Weights of a small GPT-style language model, trained from scratch on English Wikipedia.
Size: width 160, 5 heads of 32, 3.42M parameters.
Architecture: LayerNorm before each block, learned positions, biases, tied embeddings.
Each number is 128 + 32 x the weight over the matrix's rms, rounded and kept within 0 to 255. Layers, rows and columns count from 0.

# layer 4 MLP up, 640x160, rms 0.0836, rows 255-292, columns 120-159
[[125 129 189 109 171 106  52 203 154 138 114 138 143 120 152  75  99 159 160  43 149 200  86 135 175 113 105  83 177 117 139  77  93 103 161 138  75 119 117 153]
 [126 141 133 140 154 109 143 113  75 131  83 117 119 126  35 107 129  84 166 158 130 154 117 151 126 128 123 145  97  64 157  83 124 131  94 105 191  75 111 107]
 [151  51 155 100 130  78 117 156 117  79 100 187 141  82  91  78 135 124 113 146 169 112 116 165 189 116 104 107 133 166 119 179 109 116 166 114  68 131 138 104]
 [132 153 154 127 170 169 127 114 128 108 124 160 121  71 150 150 139 113 241 118 144  95 178 171 117 123 197 172 165  96  97  77  76 118 153 129 153 166 113 112]
 [139 149  90 132 129  73 150 122 217 119  95 149 204 117 139  83 120 160  85 154 116 143 122 128 121 139  91 156 152 145 146  67 150 135 177 186 141 139 122 109]
 [136 128 157 122 119 108 120  58 124 216 167 145 106  94 141 102 109  82 106 111 114 122 186 134 190 176 117 122 126 146 118 149 158  58  85  88 129 141 162 102]
 [118 132 157 100 143 124 152  78 148 173 105 109 145  71 125 112 143 137 107 102 140 129 104 191 132  85 147 113 132 107  67 140 132 157 134  82 139 145  97 160]
 [163 160  70 138 172 110 163 181  77 109 145 104 118 117 116  64 147 142  98 174 116 119  91 105 117  57 149 141  89 102 104 123 158 169  83 128 135 168 150 154]
 [169  97 106 147 122 164 143  98 154 173  76 134 179  97  96  52 176 156 112 193 156 170 110  97 114 106 148  94 100  67 134  73 174 130 130 145 158 113 101 123]
 [118 130 163 122 179 130 136  95  73 156 134 165 100 151 138 157 117 150 218 167 149 147 160 179  65  31 137 149  77  91 184 154 110 204  60 112 100 113 141 146]
 [113 163 144 147 113 171 181 186 157  98 147  96 195 158 164 146 121 177  71 151 127  92 164 179 137 163 136 133 140 167 107  89  98 191 147 104 150 120  92  84]
 [ 95  88 163 194 151 163 171  95 118  81 131 163 115 107 162 118 121 126 168 139 120 150 184 137 202  69 137  75 129 121 243 121 111 150 177 128 109  63  90 111]
 [137 130 116 122 106 140 173 109 125 152 158  72  62 115 130 132 137 124 154 139 103 113 167 125 147 161 133 175 104 109 124 106  95  94 107 112 127 127 136 111]
 [153  93 173  97 178  96 127 154 127 164 122  88 110 128 164 124  75 116  82 144 147 124 110  76 157 173  68 148 133 127 143 159 159 140 168 125 147 140 134 124]
 [152 107 161 129 169 109 144 152 130 158  81 154 108 114 166 101  44 120 100 128 145 162  86 158  87 149  70 159 145 155 161 127 131 117 126 160 141  98  87 182]
 [ 84  54 141 155 101  83 114 134  94  74 128 183 124 134 144  33 155 102 146 112 155 118 133 153 146 118 174 175 118 145 101  87 152 152 131 178  78 116 112 149]
 [151  84  46  70 104 133 156 157 100  80 115 171 117 136 202 157 135 155 148 186 117 158 120  86 139 121 145 110 188 129 150 214 126 162 123  78 173 170 113 161]
 [ 82 115 124 124 134 122 110 135 189 118 122 102 112  78  77 124 139 203 122 129 118 121 115  96 124  86 177 120  89 103 129  91 153 137 107 120 115 119 103 159]
 [155 133 160 159 140 137  78 122 116 142 123 168  92 128 138  93 129 122 107 149 120 142 136 126 165 130 165 110  99  97 181 114 119  89 178 189 114 123 148 107]
 [ 65  87 146 194 146 120  99 126 142 111  96 163  84 162 125 103 140 107 128 173 131 105 114 129  88 112  68 152 151 104 120 115 106 131 115 146  46  98 145 103]
 [152 153 141 106 135 104 164 135  91  84 130 153 134 127 145  94 163 168  67  96 154  81 183 107 149 154 151 100 161 139 129 129  83 110 139  66 135 164 151  90]
 [119 110 177  89 111 126 107 129 163  78 174 132 190  92  87 133 123 108 174 169  92 132 158 206 158 143  99 142 151 134 144 142 144 126  88 165 103 156 170 115]
 [134 103 124 116 157 149 120 139 113 153 133 182 195 136 209 132  92  94 137 130 134 117 166 176 124 141  97 111 125  50 122  81 142  80  98 136 174 186 154 143]
 [ 92  95 169 133 200  93  89 141 120 122 101 144 124 127  86  85 144 137 153  93 130  83 134 130 128 111 146  81 167  86 176 145 118  61 118  87  61 127 132 107]
 [150 127 196 129 106 154 174 153 122 104 149 137 123 153  86 175 114 150 155  65 187 123 105 117 123  75 126 114 127  96  95 119 109 153  95 122 107 189 117 109]
 [122 119 141  79 137 129 120 108 133  45 123 161 129 141 111 104 164 130 161  98 120 143 167 180 106 101 108 117 120 140 193 123 140 150 109 141 126  93 128 125]
 [115 112 153 164  79 142 116 186 149  91 114 114 185 111 121 145 126 152 182 146 119 147 126  89 130  26 113 166 111 109 122 131 101 132 133 117 123 110 157 149]
 [156 126 106 104 216 160 165  65 219 166 124 131 162 141 115 119 202 137 109 170 130 134  54 153 165 104 209 104 120 113  97 134 128 120  94 130 152 130 151  91]
 [ 94 178 147 147 173 161 121  70 179 155 165 132 122 139 101 106 118 146 133 161 124 121 143  86 141  68 124 113 112 151 126 161  99 131 139 151  89 102  87 123]
 [168 122 109 120 178 106  87 144 135 100  82 134 157 151 152 144 177 112  98 153 106  89  65 132  88  96  96 105  86 189  90 141 117 133 137 115 203 131  83 137]
 [144 161 190 132 122 109 102 129 117 148  98 182 170  77  85  99 183 131  82 162 118  96 106 126  99 120  49 137 117 202 147  91  98 132 130 149  88 192  94 143]
 [119 109 100 149 122 106 170 129 126 133 140 154 111 149 122 118 118 130 111 119 102 139 107 115 133 138 154 118 124 111  91 158 146  98 157 186 133 143 148  84]
 [129 142 122 103 102 124 122 162 182 142 166 141 150 129 160 136 120 181  72 145 165 159 130 197 126 143 150  83 154 125 115 183 118 149  99 132 104 121 127 110]
 [103 136 101  60 127 128 114 138 137  90 123  80 193  85  98 124 143 146 152 128 141  96 118 104  76 113 140 101  73  83 103 105 166 161 117 170 130 155 140  94]
 [146 139 144 130 140  89  76  94 116  60 127 107 114 120 111  91 199  94  91 149 137 140 135 109 127 135 106 132 121 115 102 103 173 170 154 142  98 141 206 118]
 [125  61 143 162 218 144 130  78 171 113  89 149 112 113 188 125 141 129  98 130  90 126  88 172 144 121 170 205 121 100 167 134 201 160  79 143 206 166 152 143]
 [ 88 141 164 129  95 106 161 123 138 117  72 115 173  70 166 133 199 195 110  94 194 150 129 120 163 136  79 144 110 151 121  99 186 181 125 130 109 100 124 102]
 [136  95 126 134  70 138 100 151 162  95 161 169 165  94 127 120 140 142 134 132  61 185 150 150 113 163 221 132 127 112 184 158 119 155 139  77 146 114 104  88]]
# layer 4 MLP down (transposed), 640x160, rms 0.0786, rows 255-292, columns 120-159
[[ 96 105 105 138 101 184 115 200 133  82 119 151 190 118 135  99 106 123 163  89 156 149 147 141  87 148 154 120 131 153 174  64 137 172  90 169 109 131  98 177]
 [127 169 142 124 169 132 161 156 160  67 197 157 159 137  98 153 145 179  78 134 124 156 149 110 108  87 102 165 116 118  71 127 110 174 133 171 103 142 138  90]
 [ 66 129  74 163 108  89  59 128  94 158 155 169 168 146 134 136 113 131 141 124 170 132 101 101 124 170 177  99 123 151 119 125 130 113 129 111 173 164 118 152]
 [ 64 120 121 165 240 149 105 124 118 128  78 105 121 170 123  97 144 121 227  84 140 105 135 160 127  78 129 141 134 113 130 152  79 194 161 130 164  65 168 133]
 [164 145  95 110 109 134 164 109 145 156  72 142 124  69  92 102 106 106 137 102 110 161 171 130 101 134 147 115 185  88  99 118 117 151  98 145 117 142 161 112]
 [128 158 185 163  83 130 165 151 129  79  96 122  96  82 109 125 126  88 120  85 117 138 163 138  89 135 129  91 160 166  70 108 112 102 106 113 129 137 145 122]
 [168 144 151 175 103 107 148  73 132 109 168 110 130  89 122 124 139  94 159 150 145  74 147 102 127 105  57 149 122  81 143 116 113 101 170 114 115 135 117 136]
 [129 116 102 150 105 130 129 134 157 139 133  97 134 130 140 174 208 152 144  95 113  96 112  61  96 201  94 131 106 136 134  99 120 151  84 114 128 104 140 141]
 [162  86 112 108 147 105 105 160 136  99 148 145  99 171  95 109  98 101 141 153 136  81 133 135  92 105 104 120 102 142 175 130 130 169 134 185 123 100  61 154]
 [123  94 101 102 157  68 143 143  78 169 105  53 136 189 165  95 129 177 207 186 123 114 124 157 123 185 103 165 184 112  84 141 188 166 147 165 104  54 123  77]
 [ 98 161 159  92 136  51 103  93  78 215 131  88 151 163 159  55 135  78  66 137  95 129 115 152 110 117 202 152 150 112 126 186 128 152 130 168 168 144 151  80]
 [146 126 133 106 134 101  93  97 114  80 148 118 104 131 179 134  58 119 137 167 154  80 173 166 116 135 140 130 144 162  92 181 106 111 192 128 101 162  81 136]
 [168 115 154 112 130 167 175 137 145 162 141 130  99 116 126 121 129 135 152  66 113 140 144 153 132 165 177 159 121 190  99 168  45 137 114  91  94  57  77 142]
 [182 128  90 149 108 128 121 144 128 171 131  67 178 173 126 103 110  99 103 164 138  98  93 114 140 127 152  95 101  92 120 154  97 112 143 137 126  95  96  57]
 [136 171 131 219 124  82 110 115 176 167 164 184 121 153 112 174 175 117 121 134 143 134 138  90 142 165 123  86 102 150 114 154 112 202 143 122 139 146 176 155]
 [166 112  93 103 120 116 123 137 151  87 122 177 135 146 208 128 146 130 166 157 128  66 125 155 173  81 154  50  78  66  79 149 129 164 124  94  92 115 120  69]
 [144 100  75 171  94  54  90 150 101 136  74 107 135 145 118  95 137 117  95 143 139 148 144 152  95 150 150  52 153 124 111 118 151 136 169 104 154  84 165 124]
 [ 83 141 148 183 148 164 109 108 122 157  84 140 117 124 138 156 126 152 188 159 104 151 126 103 176  95 160 115 148 157 135 154 146 124 145 120 151 119 152 154]
 [137 120 146  97 122 153 128 102 145 148 125  71 157 133 150 163 117 137 112  45 171 153 135 156 130  86 144 150 174 141 126 128  86 196 118 156 112  74 111 157]
 [107 127  63 102 122 138 121 131 112 130 122 133 134 126 155 123  80 123 121 145 111 157 179 141 121  89 119  80  72 162 136 133 178  74 116 163 106 155 145  82]
 [ 95 125 135 169 163 106 147 155 131 127 113  93 154 148 118 174 110  99 124 113 147 122 114 113 111  96 148 113 111 112 132 164 139 195 121 194  98  91  79 211]
 [136 149  99 136 169 117 130 159 175  60 109 142 134 139 114 143 110 116 138 106 117 123 142 140 178 118 127 122 143 145 139  57 123 127 151 108 149 150 140 161]
 [145 127 176  97 159 217 186  96 101 151 144 182 101 140  91  54 109 168  91 129 153  93 113 159 140 144 132 131 111 135 167 143 115  97  77 110 120 113 122 175]
 [207 153 138  85  87 151 166 153 187 124 116 136 152 146 134 135 148 111 119 143  68 155 111 141 123 138 118 150  87 150  70  98 145  93 115 156 136 122  79 152]
 [ 96 118 153 114 112 155 121 156 143 125 120  78 112 120 115  68 135  99 165 171 113 129 145 112 121 141  94  90 133 183 166  97 103 118 132  55  93 103 159 166]
 [125  93 146 132 157 142 135 176 102 151 142  90 129 170 175 118 152 144 162 102 140 154 172 127 113 191 139 116  96 168 141 131 141 126 160  96 108 142 105 124]
 [142 103 137 153 157 140  73 151 184 148 123 114 220 145 124 110 133 149 146 114 125 154  78 147 119  97 108 205 134  72 156  82 145 101 116 143 118 140 139  33]
 [124  96 184 154 103 163 106  97 148 121  65 136 124  66 170  91  96  89 175 170 160 108 157  99 147  41 110 123 139 126 172 177 142 132 141 171 126 131  83 108]
 [ 78 152 113 160 122 130 112 153 114 121 169 114  63 108 121 122 112 166 175 148 130 169 134 109  88 137 142 124 169 154 103 171  58 164 161 158 139  92 115 133]
 [174 152 141 182  97 102 172 144 135 100 164 201 148 176 155 105 112 128  88 175 153 104 105 173 113  59 147  75 164 114 138 146 122 157 130 121 122  34  64 137]
 [121 107 162 155 147 150 115 159 156  98 131 207 162 135 119 226  80  82 174 132 151 165 113 107 113  56 201 111 168 164 122 119 132  39 155 156 131 140 195 135]
 [ 78 145 151 135 113  98  75 182 103 136 145  95 114 181 125 172 124 140 199 145 137  92 118  88 118 123 125 130 128 134 141 132 164 135 142 105 166 160 109 153]
 [139 174 166 146 156 168 135  98 155 152 112 101 151 170 119 125  93 104 146 141 107 130  91 159 119  72 175  96 112  81 176 100  67 128 134 153 120 101 167 119]
 [117  74 100  99  82  75 105 127 126 150 137 113 105  97  81 137  94  50 171  79 156 136 140 139 109  97 159 104 175 157 130 151 102 171  86 122  86 144 114 127]
 [169  96 147  76 122 164 146 126 136 131 123 119 139  99 157 124 100 153 124 154  49 156 104 165 122 142 111 114 163 188 106 100 140 154 103 122 127 118 179 105]
 [114 188 116 133  97 179 109 135  94 161 111  67 119 147 169 103 180 110 139 137 178 184 102 173  60  60 149 127 137 139 142 133 122 146 107 126 164 171  69 185]
 [105 114 114 148 130 115 127 132 121 102  88  93 145 107 100 112  76  89 205 141 146 157 128  84 157  85 136 111 153 149  65 117 109 111  84  94  73 136  46 167]
 [144 104 148 152 163 172 154 142 146  72 131 167  94 106 136 185 116 159 169 143 133 157 166  82 111  95 126 105 100 134  89  89  91 139 178  64 114 156 146 173]]